config = dict(
    n_layer=10,
    d_model=320,
    n_head=5,
    n_kv_head=1,
    head_dim=64,
    d_mlp=832,
    vocab_size=19322,
    activation='reglu',
    norm='rmsnorm',
    norm_place='pre',
    norm_eps=1e-05,
    positions='rope',
    rope_base=10000.0,
    rope_fraction=1.0,
    qk_norm=True,
    attn_scale=0.166,
    bias='all',
    tie_embeddings=True,
    parallel_block=False,
    extras=['capped logits'],
    init='normal',
    init_std_qkv=0.0305,
    init_std_o=0.0,
    init_std_up=0.0305,
    init_std_down=0.0,
    optimizer='adamw',
    lr=0.00315,
    beta1=0.9,
    beta2=0.99,
    weight_decay=0.22,
    lr_head=0.0141,
    warmup_steps=492,
    schedule='wsd',
    decay_fraction=1.0,
    decay_shape='exp',
    final_lr_fraction=0.0,
    batch_tokens=262144,
    seq_len=768,
    doc_mask=True,
    train_tokens=860600000,
    steps=3283,
    dataset='wikipedia_en',
)
Each number is 128 + 32 x the weight over the matrix's rms, rounded and kept within 0 to 255. Layers, rows and columns count from 0. Numbers have three digits each.

# layer 6 MLP down (transposed), 832x320, rms 0.0308, rows 445-474, columns 0-159
147146129160185122037131133142205133115167024130173068160135098091171108173167171138152113142068088159129168063217120163075076160126118132189110035105146149188107130127125195117119100064125147135122125092104163155088131140112150173188122126110180146176153112106073101135172168134072131085106100100135144125091118145147123145179119100121112114105130158115088115141181130143158134098187132143182117115103142071147213071133113122107168059125026157145114164119138100096163155145130145
097110149097156174130112065090126063133190116117086103129135122136131105160092114118150110126109194128148127125106117069125154136101105159066134176140135122193059102072115116083187065133153093129085103111118099133148123122146169117114068125148164158118094171145173104081138091107103109098114147110137171144147117088113146130088061089116112095116152109110130080138144115102133169173168157089158168126160143141213139094083118133074126082128067157169098091096113109116129077170114114
139164151120146129096111164140199158130073119135092151112102179134103150126203097202170126098127138065063173190079168124129168089136101133092160108158131115060117083170113168202119102089145124119118124130094129082129053150120086167114107151140116116174145150150109118152134073102150143103123142100097097098177114113161102130179140170146099131071190106109108036060102147119137166102125138140056110148106134112091090131135153169061114171129060106073112113094120148186119152129195080
121160085174111127130182191184148128117171221167110189119079092116168111154092124179130177166041120127143073176100138103096143106116099141058155130153143141075110083135153142134112198152135076149179147173152147159106133112080131145119108100100074098155132160211149137147123149162119143103125106141155086065138110154087236105099127118118173174145164143074061135063125128134042148125162093121102139148151135099165123119153163127148137135146134158175128062083133157115062044102106193
083085061113245149129091093091107062088184000115149068075117072096151149154175158182165133152129142114094212158127161171149130182164126070197101126136224141135076118128174152149144118158132137099099177073094110123102137099032119084144117137082148080105167116122199220087121128144120068141147170160132151117118092162155105210106142112109159146096063182160161202151133105104097135126118176110175117151106101150115166157116190131175165143067047178196096115096165154124107156146192128
133098100099117116138092106083114128147120052096092171146110111133179063111087134176102130124114103116098142149115102134139185112147134145144133128162190112129155083105137130103147141174104130141100135112161088086201155105106132163147114143182130111105158109156155114065081127171145104125148104085120136166141166113061053107144189146129091160141074114167138160141097162086128156074155135105134116130125129156139129098145140106111184160092113161133149091152079143151142108154146059
115119118179157139102213147146048148071183255079135139049103124163135082103057050220135106130121144173123069136136115088167195135110089116136142140154166108078114115109111113110141119139120110122103073115118104112110162069102144191046119126118185222114119164113160114141127120108109090148208117074185156127132056109068088100114159121148092089102113045137123080089120207127076157073118142137202153141102068137182162125137114118070215154103192050095151092125124087113088027105146125
103110128124102158105146124124154157095120132144136084144188185110118134085115130097084144141112147111130176128154089151122129081097129170112101101101132126131155119129126099102161150133112156124126135137159172098088153110147182147138099124163118128119157131106110131176193158147094111135126132101123121088114145157141137099119159138125128139145117111115155163152104156107079066115145176157148132122140142119129147123133071137100156166139119115146151158162128106139136111098132131
121108137134110106087113170136091172152134202129097139104164109169143111162144116144134116139149123150137145117124140147132156088145146153097110154100098123092136068133138132167115062116161092130142084090101082111096133100130177107110160163144137111097161148084121137111150138138143147150128110099101156115118127120138066085128099110098120113137099080124177161124117144151110103154129160156192130044119128138136159127147058130112161078107097124117120149116076115164105174107146110
115132112138086124126109130087148085150098197117136083136178110139133131127135109150111147107076126119114138125140121085103137073102133108137141097136143111091131123143116119148129138126107151135114125148098150128112127132119113096146097132140091111099147133118151117136161116129120142137112143135116107119161105124129092155099117139136110157090110130122133130100156105113119146090154161132105123113111129112118137121121132107087104121145155137114128112107133142137124130099132148
153096118102150162090112140128179139139136156086106098171161156093080154137094164086168109158116137119160086192138095155166171133108113131111150108111139094132180128118140116086135154116129132100166107154151117139065192113158133122072133173189077145190147096055077101091086129130091189129099122149104159123113120129145168122104126104165120162139181108097117154143126139092047126121143106147122125122086075136093143120117052120110168125109157088140172134135092019102162150137149110
118063082105130141143123151082162124135126081087112125163112136170098149159153062084160112066083155151083127117127055112147150158111095179151065124135123077148173153086189182099100110098124113137193119136169136127103135138098117079141197141122143141158135142080128097148160142154103124124129121133145149143095098097134084122072093071182169119176062144113184091095113227080158228086085082156115123164145096123169160101108137113120101100157165162144098123133130051128100118186097065
044115111169139149138143133100163101145127119129106122127110161141094143147148112155070102172124127137130122123181183118140100173133105148089158110078102161204125121137142212084106181156093096127124141120176091159085160144133136116110105158104175078120151145144120110100121176079109131090107150124137123106100150141083142068128126059071136080138173121111166175114120115132120103151140163193129136120154174077144149071144128119166147130120092122100127126107127105078143099060124145
093069174095198159090176089144151160158189114092062115116154097079104180168142170141157068163089085135156138096147136076118142159187105089159076126037167177082125108189132136157099120208161125168082107225095140101150097165190149129161232071152107142184101063084205146153152092075169147148136122122133145130107147079047123100116158139085156194140127113143086114116116142135144104139135084113167181112115158080144142129077111150113145189123093200131156157168105176080113027125136087
155087079128109104125097119090155098108106140044123021116117025124149099161115090122117168135049106059186144135175128114145048082143123130102144182105121111071091115128140107106155059157163100178159116129144147108158155140101117159121085094113082177108073093038072149131175164145157167069167093195121108112207129151178151138158102043118095129116104170122135077104113126078100030151230180119173105133122180197106186154156084128092117145102045213145159124129162156151136077150085099
158121095109162113107138098117110091123141038135101152087120154137160097084123141099170083111129164136191109132088109153120120107141117118122132104088065129157167148160110091140126154121123096124095145098168183121136157087176082125225145108076121146126080138123125178121122075152169125144112115132169117116095181140095121138137152112113108112127135124118125137147131143120080097095136137136113107114133138161114059142105129120109110135096145131166136125165146104109129101142109066
080136119085199122152142108090126080117103018130133108140134093100164102098188123114146142135184119098108121141141113151145112127147091106153136138157127161133101104132138170126137113123153146128101133141118159105120116164131111152125189099042090130148138117192134119106134103117163065120138162210133102083123145161089146192168150138112176143091088178114114149099125128118095158100141112127138135111153136125083111172163084168101150095125123128118100143086113126110159121104131127
077118095115105155138195174165154122070120124100142064095141094237117094122144093130064158121123113118137154125058179096164115112076158179098121182185094108113048126192075166092105137127191158127156137121144140054022102122114075144109170148137155157203102113152134152045122184041100079041090105094122091129104110138191077134141132113145140115207121182130137175161140044168143093080096169158137112156114129172127071073156138157143148146182120088170098143094170083144147134087119097
113130134151210110162144108144049107099152197100122053107083063183134135168073140164106168187178110118160140182107143146084087140120110132116120161093116160141070170188068169092137181201142138113104115042114145145165185107127126115142097073142148146095089081085132181157097098162077123062103121054188145106134168100131088145122119108130195146118101161140088133126130170090146124144192103141120136137151170131146154130069082115168139156084194186176061051133133145116118168117087122
171127147146121093163071105115128112112137253129148115133138122104140095183122088135128095088143071072130155124123124120137109123136135133175132127126136115058160077096111137134141107157166149141128160138094090161117146112119116126172095129116123092115125095132163058137117166108081106126185110114143152122179154085130108091149137104158146076103105157151081049061153147108153159099113112128082109109142110126125135140132096108128201106123147150117118092112107143149158148147125194
163136113107118035163100055099133124153119089112159180077075121127136130122155154156106030144095135143152139165093144069111192201116162199185085149099140173142108145139119115167116098236067117124119127021197079115136126060079131153112146145169138128172152141136076151084145106131119080096072098093147102123125094048091107170155100132183102156218117177177133109078141140130123112117118129148145113134149093129104111119134113064171175168101102170180095190086064090194179165158048132
140117153203172130058156086088136148175110134162085138141158149127155062123118152125116152102125089126134158128138077181136108204113126090154136205187149221108076096051111136188149195116144132088109181110145147069151025069094157151084114099144090152138104206129139156118136086167108129112070186133114165143070143134138087115076105090097170125125140089121098180165145126152170098142131122151147142094129090130148107094112144124147162115156122128221148108160176155155129116175114104
176097099163164154124125181118189133170118134169088171065117044154128154150125129080185122122110152095139060155148172137125073227099082137162165162060119097119100110101139099151077100121137139103188126155121182111180111158134081118113122133125106134117183125112102137177113067124147173107140126122120112063093155093091156128094158107142145177101122140119079171136107101124155126122121095138114097143138167198167123139176117139123097164126133142113190109130097089169107071108129037
124107097113126092178144139076151091131147233115075134066147054136135100149103124162110131143119107155175155137133139105096174124163134188159136149109130132089049107163114131156118133144152151135144124107127076101164165113111131132050100132129117113137169166097142126080078107097132098148182106101075078120161124098185144128149140123166108164130148086098139121150127098068135106124110073153085169138108061086123129121142113142120145079151134126094096105157138103201080136160141156
189097161154149050113180087134099121110101007188110139110114164126124156111162087137161088145130062118130180145176087116101132061171095135146103152099173161152180150140108112111143125152135118154132107057157130077155157125182181140188157086140194151165073140127096073114115163151124102116124117126155173122141104119141145142128141170052175200153172151142184162150160126120184170134172160121161101102194141174141151123137092181083044178169106156164105146095113187166136115094093184
105140102084142192117140131104140159084162105182099085125115074059145181115123078161160142156130095177150099096153141076134118121080082144108114120129137128107128079157161100085157098081179171196099080090081146190191127154125132163096098155139156217170127115110179119145088076102165142124170181144092132164159118132143138169146130122154171151175086150142138097123157091116196125160073153135159178132165143142116175111111107136152146138149179114130180079126125149087145216106104147
128140129124250163089098100140102157117151255153118150123125114106114123127103122114127188111198114153119170091113139138131126111125146102088141114112099083140126150130121143123133115150124140109135148114134109129122119131115142150114166102164148133111117111130131120155085120137119113115149156126136166165138111109127138124137136142127113118106129135130118128112127148145169128146139111095115151142102109138171140107117090141172126090114104163125106137150125140117124136110138165
082141118134121158092170100114101119105077094128143110137114112119147194120138176130127114166109115142153185147078147113129147124129108164158149130127131061138144120121115207088143131108140127141153125067122141138133119103117134102084071154066092121155140115111112154117150127095129108117171112128184124128169099133140145137129132119147135167146125125134162111120132166099136169095165092114136118079129112173118121143118131117113094072151125141119089144119121088116114079127103107
118122143082077166152133112060213114130124116102186122130130117101136166068138178140135136082109166075126168141117130152146175162140113105142162160108120141125156168106127136174141161189095120077114086130127156109059129186102173090082151111102072135141195115148079156109165146195126137163118166161124116173079168097161159095066142076170157089100107105174151094127149131139070118120090140138179078157102063124153138109120101118206163105135114112175094110126065112182194106120130143
169121151142116157114162145077105111134133163131148131137152151135118118138083134115133133124119143160123139107138148139173149136094103132127109079083047109099178143111091153130115111160125079148132154142146105104120145166117136151109139135107112154135113083124120150137160116114071149103099137131163111055070167169097150130166118143106148102178103140137126162116145102096169098118169130145133071108144112168169154162101092183078142100171088154101145178114185082152148116115059121
# layer 6 MLP gate, 832x320, rms 0.0465, rows 446-474, columns 0-159
148131061104168152159137183062140129119102085176168166059067117130148135154149094089102103128183138138144140141105079075056134163124105111115136111127109106104152152070145171133144195146118148140160170178094138141104130134144121176063079096182044125099136143115110121144107117109157139150106115117129109169129139126109161140140078133085137100113137123129137201146106149252129133148100103162149173136098075137126143150106071136178103128131132125121086126079112086094104173156178114
148132141124153129133130204166099136123109062159133154108142159135118113118141104112101137133120127170122140125136109123153137151127103180096123154001098124140040134150148097113161152108141116121126125096166103163137122132125128161125118167143136165115091110145102158099116148135165165122093174091135144135104105150130166109135127098145125073138192130086161080163107093180177110129223080105079099127135169135113129154198137108150120109124107107096107074136113115157105109069073098
121100110044144116167157148165172133104104077102145135116172132114156196095116170077175104126113138165136154081099160147137095172109112103146140111139106100148118111207138167108144135144125160120182220112139076149064118117155171102139091137142140184098139128137132141125149071125159106118140172145124128171136145170120108102115200109105136118173135109135129144102104136094163118133160092114117158130190092151174129091141133126151115085099140114123146153149174118147108158150113068
155150098118165165165143164112116122165185121126158132080097159093071130110167081125109176155172159190106099105123147116087101161171108156129177150065155003147120155137146150084175088118147172063135116089087112104135107099168129192078104141115108168216134091142070130139142171134130168146180054144143127088188124125132101101123165140139095132104109159062136133137119135059156099143114143088065117203123043145138128130158169123186129113099100145167073124152124128056118134198130108
101184158126115148162129127233161203132144122160120100163092120124180145112132088155087167095155117147164163081100150157140149088114145175141124152193146111117170167174153095168142127166095181069135120088110125134118058079138049135112052062146133135150143120140125175141118142102157169143135113115195090094110120128097103089155086135135201128134145104097099149128162141123118123138150123155146140093144143103112134168155093178128086121072180138143108131119203066131143129121153093
168156137109174121079070157108095154123140094112178153129134049075102117132144127071104120158144136143162177136104160112104185154138137099080140113127145142124070167151160179100164195149171164101077114036124094131120093173144187096176166177130135174178178172072077116128111139223151145107149196162146108158083176124101148133148110071150099112179178199109116105144119102172099076113148087130106102147133161205156073162122121137121126137125065139182126108179056146115156104151207158
137124120125177170159129118135138122129128109116144088118125149122156140111129087103044172112107095130102123134098140124109089141136170177126147096114187124135157091131110123078140132226108150110135135146123117156165123109143145126101100103087087088164102151159119103192120159077133148107150150125116159142106099154113100117163130087143211169151080097114095124076090131124147114136173176181095132088146157112077134128222113157124086133144133153118119077135120154146170163100121059
086165131145137148117100169112101148071166100225083108085132053120127133077215126129147121109163114175149123151099146049119117151165104119102159157098114118172147145100148118095183166158131136096195086094137142118123133146101106171127171165062107106146139134133116172117167103152111102128138109091156100094169175101136128068164140159076105102144137141115139152142155171114168106141077123126092123157102177148142137198166140155229135104144094146121127168151141127104169204096144133
127113128164117152149155114123136131136132128116106114111140156122141115107083140160158090108128101095116147119160141147131134116138146129105146169134162133143134074146127112183116110114121173129119115154098124095127142142107131120171137097152114125102149122119076125164110106092116157157095168071147126140168128133116121125102149106142128146120138114122138136135111134128098138144118163116120142122103150109095160120128128124103171126133113133128126122126106153139150145156146173
134193044090125158189139149066070147148130112092191100089141112080140122086115151105091127161142140139109127130117108152041181182119094102130150146094177103112139158133068109068156118153087219141143118132129115116172128158158125166121070123204125169168149130156127129111100158082104107068178068165231194140167114104161064035088166137127160139102110112162091116101110124114098131161159105118128155083103133115152103149129143160163058146131120127174092088143123095143165130163074126
167184124062167115161138160120118130157156152124136197135060117123069115081129130111104150072163102156131135065099113062086145177173148142127123131195133097151195189114215178137174127133146139103153094179181139171111113037150140082069119117109130129127159168094127105140104135175145125115093149122145142132186083123093147117163125135199152164126119131094047166094130196112146198139171133137113192157107153117133142142081137111186093106111159148106090108150111076131105128137129064
148149144124134135177159152131042160157160133131105096126105120125093143126144116167177172134119123175137150127146147121133107139081175115103157159110155091122129158151106137064158172109130157147101152108141110139170110139092183117135198140116124101107139127096054111109189185137145129180138162084143114124175146145151164077140131126158149131117077154126083142106139138143093064123148092053122156144160150202152104101129168185197160158071081131144106128140104161125144114147082071
101112130104136160107157076129106111145137112136094158119087108072092240084073091115110071176140049155108148162066161122052141105119149135155143139148132170159155164146157159090100125129172155127101160167085121061117161148160126125117197103131105128148091104146187064150065143126096097109145122117205156196077102105121177126179164133150134173069114129126112096137132132134131135174182123138144099104147168130145124035114125132172138105151107174178133031143127128103177185130085051
094095091179211152140180141151139152086108097117183107158129087088109236141124147046108141123134102181133101080116124137141157141113118074146144084102176107127105142132130098142141124198156164129129151116085071159131170100131139106127131126165170078161105110150068167118078103092118158115153115167133102148107159166159085159123126183145143110162118096145083134133142117139151106141166120024113109148082140071133092098100135133130113080146078121151115144168102115115102156123094102
094108115120093126164114106190143154144122135163141122140150156116095201132148162180104128191145121116144107172188140121180143146098179115121150115121168119102125122149149179140119119139149145153154187131090076158126093135129144140043125113179153118133110129145089119124130180097145140127133145137134100156140037170113127134113108103153173126152106162124113141109131067177155104148143117150157193114078100089147156095188122177100175146150137141164153144073105163096099125141139158
105162142127133142119115107134098126096072135109111141117117085130138128065122128124122108117112162154160148145093144147094131156144115116124141132128107166121126116102142162112119165145174122129106128122119066189074143139171143161124127129137144082142174153141160154141116149127126155135143105110140117159137081107155102090150173099127131156099104110140104093099119172133133123160148097137130094119126121111108106138136148123194127147189105129122121142119104091110147139101140125
105142125073158142255129117176144152076165114163127093167057122088078114083109162150147102121152096165156136090115126177085165098161123106129119175129136122122153107130168167104120169157113178139127161121189123059098092170095152122117092127118130136170173068154105142175109119108160200141120141134097158111108074141064216083196091107186196107139191119073104108078187186144108148157147124131083155041155173108165181146132192152098126158140132141111161128197083057123158121147137108
127193127144131155186098097137059121122132072144149106118193048086126148104146140147121096104149168184141144105091171167083114144137125110116194159112128108164157228140108138118157145155116102096099163053130173106078139143138113079123113123111114105170123101201158091164106156184154181174144157112123104107112166074100109068157155155137093120140197124161144115100203149117156121149152076093120089165161089084180125092109151083141139153085084128154108151136144165110074143115046105
152110171124149143126119126159122151098107119124178144135130244105156196133078134159164162110146063153149103074102109144143100118113071114117117156159133130137093141104137151134127154128154160135100094129123109148086134158133131159104115148112112173123106134120123105112165112069141111110155142109097110153110087141104109129145114120100130147177132123143130166116116114154161106130150174117150133098083093085139162142148102120152133103172162115100105123112077122106147166106093112
140145174118161150158142148179138156147153124147164148069099119103093148137123179098107117132204186168117165209034111114143179132081176145125086137086074087140147174166178175153127127100174157150107111088080063148078083138128203145075117106102128085117114159241070096168092143103198149104137197165098145192145183085158120127125100100115255136192160131169126182131102212200156162171168144180112142078115126070148135137110111175109119102133145145128118201182086136121099172164025140
094106126141136144092139168177109155130156138202110185089050071144068113148090146123132086138170116078102124119056131186091163185189197091115127112129204105132106119152130091130173193120072077059159142171076180149093155120122113153048160120151085124143157130204097173140110112157140141145146163173151128135141130208085100145159098134132144162133077109132080170089209161086079114087112101100089147127090188150131124152160144134123099162140071179123093114112146088129120144088132160
158076201098117121134100112126092138099130101179167115058112109092141105072167138115084167157159132095146145101163083134129171150135109171152125139048139108168141164100116117079136135172109139107109180117138126129156116137212109052114088162146081133127142124172128143076120096134093088153097128183129115147095119126105128125091127123070104125140097129151138130115116122154117137168164129134127112116100158128107121128162127137172068108154112169165118161127110141095150124121142123
156148077111115104097168084172123160154139158152122156156128167111131170161151111100098147152152181098114167119146153125126150153152150144104121149109137131103074150175176125143125144110076147128129158129090100123118136161085177118097092127186125137154157115100108133149134076162142151121136140125204084148165107110128156111134121099149183163148129099098083153079128090100140120116146100125130123087101110099100179102135146131099088136159039131131180166195162126122115115161084136
118088065045220140126108142108088179123153094104115130091074093140194099118080112091095128143158128124099160045154107071113122180088000112121093057026057139125151146104154199134168124118173128151184130124137112111126103093143173132074123137110123213132112142164074144135102142094116168129139089094134155143115152165158109064124116163106154120122179096154163182203114142185149145142116136119175191138120196088138143093176178126174098112096120200119099108220101089086131136157182104
151129149103130126127110113106106109146151132152113145099087126137090136085165125120151141173136157101135169156123162071122138129161121158189117158111109145139109135095158123183181130113195153116123134109222110167111145146104173109106094083157105129130176139131095054145111110100173154113134169135133168090172126082153139184105097096103115158189153134065098157083131140148083087117123107157143145124147132113157140161077183124123140134098151174125137112124115114119143138201053165
087144082092219226116089119092077168137130170132146215136153146092107122104169070146124157099219071188118192109150093162101138178061116083119139091108105089184096132132118123175186115193200146035132127078090147136136125116105154151038214100178146128068142095193113131123000127149127161100142168071152139169105126087122172085164144138129121096151122196176102101110107152137201076112099095161143127123114176049126136122078121159222136062005064163148117153179120139111080126142115196
140176208118163141173153105143114137117141110111160117115138178125179114117207151113182179170123155133152169087182103125223135118121130106134149097111059120085086172181139145102164166162072109054172155137173109084158165124134141100125117147161156116141130141108094082104092128117114138150144103120152136100133086138129089110129105116130087089098175098095134140033087149158119131066146157119132159184113177086135080135128185142115099127127170111116142107125136135097167187099115116
186176065094130155156107058137059156090180103172131126057097163093133106093115158084124103079126181103161106096136124132145148135099090213131111183107124078119065152106135193069135169100122187116121136133154155171118127142150180138104130121106151127160100144130095094154144122165097107172127159119124132216193168083114137134173106065133188137170146094134091111110132205121181148121121142128135111152140159123173125124178106133121111120110189179152089138174126097084111125157118048
090147105156072177162117113158134213092126082123094125074100092115144086142113105106143145199149143068135097087129210167125162155116129126178153144097054084160099162121138182155078182120120155162093141097112078184113181113108122176167135127143131176149123143140139143081134127219115116082123106090130152122152172126093170177137156164185170108128160122137109127070099088077137114101139113101133135142172138127146147164197197070173110115036072182147183104090213102151153162112152113
# layer 6 MLP up, 832x320, rms 0.0441, rows 446-474, columns 0-159
179098079092150135108174075080095105101105102185184117100149153185031152148111181156137126130128161138105115194105141119118138115149095177109212143076074153144116179127156150123161160128150167150100105166126079160154104143156144113042119066140129188120109042129071098125091164150141110130155156155129128112144153116166121093131119089137109077166130068191142123166073143110122090112123152117150104087185147195140111134114106099097097057186150047163074117150109081138104152125082147
107187159150142145147088174135060166119106100113133108088144146138177120146128084141151162137177129145084090146104076096134118133169131114084043126148067112096139136087095165113165137137135158123132116127192255161069147131108102174158175117115122097160134127145158086092121133105105140156159124094131083145164105152139162106119100093110148113168134148099104088054101126147098113064140207125132147135124104084120120115064121101101187114124124070101151117120147104120139164141083133
098130184112187097148098123117154142138096084034111133099160128131167111075154108123091138120129166126105094146177150131119106114114151160125140119145099108128164127124156119089120066091158177088058130188166110118122147179108141102145123074072111135143114109101128146140168098152115092168178076194182153162155136120133115132128138129117060119125113187087141153138110095087124111106161149120132102020154095109125074108176154131106191157121166154151096085079216109092164117154151144
153103154099141146155138146098183143140095101079145042085167123107176094088097054136185124122103066170055137144134108142146134168137042145091061127181124190150132157112082174185104153161042062107067118113102178212123069154102143162150133098201157170098107063099112184116126142146075130145169139179197065071131165079137161132238107139047064150132116170181185148169167147143116202082096148137120098129165197171154200153084185153133177078156114160120172058093200159128058124108150181
160143128126132165118121089137087110150139113140174115142142166089103136144155126132129131167185109129144142136118172090110134168175172114120123174091132127124123163119110165114137153091163127129072070127131142144148154170094150146154085149124129171092098153123062107147169134080113086136193165179161132118109087212200162099065088114135115094075076161113140178056143131096139159075169086111085052067142086117151111084157115164115121135106096131129144093095140110088167123107081187
169135080173083154111152118151196170187115118134179088117110196083164115159137151144152198125073126184132085141169080130142111122148133146125077123072157145177100068187131075077157095149163193115170125195164192089194149063118179172118124152099107183148126139104092127083128140071099180087139084129201176158098154208192120124097152128092131121084199093142067159103149171115154163106196182142170166151113062107122148121125140083125138162115121062100100132109132140164063148115144109
143112136099140156137086131104147133148142095101192114188161142138130130110103105114165148113125145136143128129109121099099179160137157092156076144134125126143104141149124169143142100112168125111158120148154101140125117145102119130081094137149084113155186142170167121125124160071061132113181125127076094126099112135086161129120052090121182114125154112062125097125116117135093103104084115067136058117125118095111110119108126147098128130169140117073105085159102155081154095107143076
109153123129149142153087128099138115141129098137178133110161110143115151116115116136124155157125120133168152082087129140114138150122153147137162113148137164153164163103110164131148146131186067169167109107129135172147134148134152152107155141139097106075122141076174158146154170191115162147128109068100121160147134150092114173125183084101123133171095161122110144139145121143111147072156151161142091179104146112146113140123115125182139134078090076093101172073113076132124132150149098
113097134103153158092134145137128165097104089164153139109106147153094115075121124118197126124149113109143130136154116172131109155108133124125129150137135118108099128153148085129128139136146109106157143109151061099149175179152150112105144111152170188125080137139143128130148122111168155137114170143169095151124134113136115102142141131165148184132124135142125150130099133128140103084111108104152112125127122165111121114146089117111104123147167149125104105124137102115106165140135144
228179149130140174089122125082163133117132134098158080098044133139087150106094113161123142107100162083093149125127118177121125042155022129028142158070115131144162123096137150178079069191091157101156082114135118119169132125063073210160095182147086197098106136152064160109017126028110112117133122050146143128140179115169141086154143113106093129107115107159159111144111144143129065125072104179130184100110169058161125117072154125132085095155150098068119189134125116115171185146142125
159104128121148131079089128071182075186164081132126150176110136084168080100138125180123128141100178121127120183154175121129190182154074129106124075225061138147098122110082157134152119168117101147127161155165120148113174006148130120111142130105129155163136143129127107116086181165063122139121111136082125143133101140083132134121165122135093151152180142147091155160107152107112175094089134147142121158103184091089088130116118134157117190144186051124153086084150072104159128130164123
152140132125188108113107113140115135121127149080123125125109129124119062111123176107136094110124153076147167140114151113098186127119102074172136210161139136123170135086154107116136110074109076128093120189165126113141122132140126124142118111121088151129098095151140160122146099166099074138136153127156099114085154142126108176139103193117102182099131129160163134090147091113120192148119084101152109123093128141097120142133146094150091125069182110196111073142135171136130084111121087
126052131047129186080142087137120132038111153090109170099165115072100183100163231126121044152136148169071186114064184139123115150107164084122163165203134159088115149080188104105127115137145088138067125170140136097143080161195121150118070112119148098160207083164143183149110142146128049165124177136160153106147166134104119110173146091152140136118080138127184111127064089131096122119099087114131145150095120207156185084050104118150160165097150144125141118179215088088123119137101098
106078090172136187131165133210107180113115095123100132127086071108079158126125132107042158122139170159122183041108104166165102091158166089137065095149174102091119147062137136193115152101128151093171160066166129149149093127135159093147126139122095143177076110134114156102135192200075048112103167228140157189122151111239047096138149208138093121130136151105139058181152125178137111132140111091168142102136155124195104163129170202136063188108131167145159166121112183178132129112149096
154137119092109133097127130133165098186123128114227143167120143143136123154168065129127144156156125095109094140161105082129134149161116152201159174156126123160088148136114123122105134097135110175089144154101084167105101171106149110140075142144089140102135119145095093098085152106110127123155118164140135138118099110154134114096111080101096112127128154133124132082096124123135140152124159123097108124124105074143130139132143145149127104146143160144120154153136135067077081168129167
162140141160101125148129107127081135138141157151144121114125119113091102113128148154121111090094097093134119183110178112091060169177109148103092158072093085108125138151130112122131097122087073150153175097131163147121117120118165138136108140192160151126149123114142144116146137129139169090109133113102079110110068103097174179158110111108113110125132134054110092156157127116121109105124138104152112156112145130135180165116124152178152121149105107099136085152165139101113130132113109
087121112139103114160130184049124146135070093147150127135154097155058119120097116096076137095126101119149188179109171062125121123053127177133062167193108210095141147165133146085089068173124045122180174122104148070190154010138093161199205133155093078148144112097098134107182162078135133114146051136077124100144089150129183160226202071078148165151036154138112137111099152139098143122093162199111129125142106107163114155031130096124138153183149110141136131109067227134101161050165080
081134124184147123153123054119147143190119124135123100139172104121112140118085172148156159113141111188122091160062144161119110100095179144124078106091084107132156094122120097143094097098165103154117143122135117109197129104104096097134156178164148085159080141178114104066125158108067177147090137151158077118098048151101146126153181150211215098118173164151158104079110091058160145199133172094169188127088127094127171191149118163139119097137103098162145126110060173187174195168092150
154085142124141131107151149187156171139190108135142143108105158148102187154134144147177133133136155164116123150120147151135127142141134142128111124131173120148112076083134110175133158134116123152143082131169161118129130159174123158105121146085161121135098130153136168113136124127128141091119187133137142165125122119150158141130133128141164155148112143147112162079134080159124099059094105159135093135082156145153154115130140176102131108097138140117130099084126136119125145127112150
168094113118114146106118106077098139125122094154184132145139071097069207122065136148106104189120100097153121095104171134087122136161081189116170144122112100087130104153139124070090150181111086132159138154077072146105108081085122132108168158090008185050105113115134087169179111080128105168122214141091138172134103126083109128134109101132149149176159087119204131131083110172113089136065120173197136177142097107170170037135030144082128114185132179156108113068116126220143110173139156
121090135103156148086149127158125055174149143125175130140133122099092113083161173137187123177113126113153108169152182157141089107094197096171094161127117138128105137156099136101118126075094123104058136114142164136211122057111126110171148093101154108085130108141100124047143168172093097154114169140126069131133076134123085140134150070139119125109135193092157061076126166116123064125124097166100103188120105142174172156188161158153076145130097079158158049116181166094095144138118195
129124123113161168081071137133088165104119130149148064075147106116121119157108090090090100132108078146128166157117146175068133141069149104130217106129164125128079164081162117141134145120128125106092101168088111113106108145139158059123118114075104128123152093134134141139094076114058146067117099126142140129084184152078130137148119121127088099146070099146094127127154124159114144166075108121141176081161152127111139104182127124153162141109127146151183146159053144152110162099175089
140136183176114144172162122126104161116121113116145170151122169136091112145118141106125068150147063155156188161117155127122131152133156116116123148143137092126149116101128096126139143102123081077153121138118154145135107129125142122129161101094098113163141160164150150127152159142148145109123137148147184137126184113132127155103145183130111150169090156110123137196146158118109148154130080161130088092142138127097134117140114170131138133086126145163108139111185109171113144116115134
094186220110139139158152072078133069159052097101064085135118154124149138000155127139102153137145123084074122112126161143137112145135110112136162120148048124109095181157067109137109187102174192144152110063132162127071092105086077082140109114161171113167120168193092088078146062117142096163194126068111198095152150040103048000087174129158139196046068170186124108077113166125085152136085091103159116159095128153122148088121160073156117179072213161141103106177120110096127092133144084
190143137144107147119127161097104094144117093126136104157122127114155119148125154109059115101106114103094141096057143162127122143128182114170105111121147143122147135125114134153155098110094080188151159138166159153165113076141110127132117114171118102146145109054168118092124107182143081111095160135177111138109110133120068166191089140096126085105137153112116149153132091128114109125075159123108134097085117110123073188125126164131159067124098176120177170105126106158114049161162131
112112141058208178095046105072049216180160200098143089127185098087156075123129154166077144049194117149130198092103157148111075092076121099112201143072040077168200153119076112140181104160146169115133177100124101056059074110084154119122203116140158091093131114096155162156079136149139208160106180091118081198193153073124217113191130120080156147146055094217091130151130135111125062080143132082153092180139142059123187092110078147184179115063098187112107197194103162089076083114031165
133159133136145123138123115152132115121141119104118079189073167142101111118123135162094180147113203138095110150098132193134156139193120073071139149161130157145103135080166125152146092147166137139145134125125116176122115149114083140126095173130218147113084095111111146164114095090129095142131148125131065136119146124096157091119086129099109143142074077119089080085076115165124045123160072111147161155107133191128130182096095097078137138128153131136121128123091131116151179089075142
150090162097094153170124125153029109083142084164121131118119223108115074091149179087181136115129139194148109121166076072120091088109076178132117113116186145138128122148151139071134125055125133192142164093120111097213114110103139109124085100061198156125198132179134157163105088133179109161131062074188052090112163074099122097134079147109143122130177158112072148171133127098216141129089172132192109196157154140189131137153155097166103222188120182132089120138136126116138193104151156
123112151110113126123181177158104151112114137154087170087060050090137124170105061162147117199134108089088136113107170172078167174176141132092084102140126093111086169175110107138131158092150132106119136135182127163132058097074095128140184113113124164190098102102124116121119064170182173117111142139145141142050112121129174145087129112205140088159123147140133131131105138132121123123122111069144044181093078077168123107124138143119085136114192129104114143151139181156162141076185078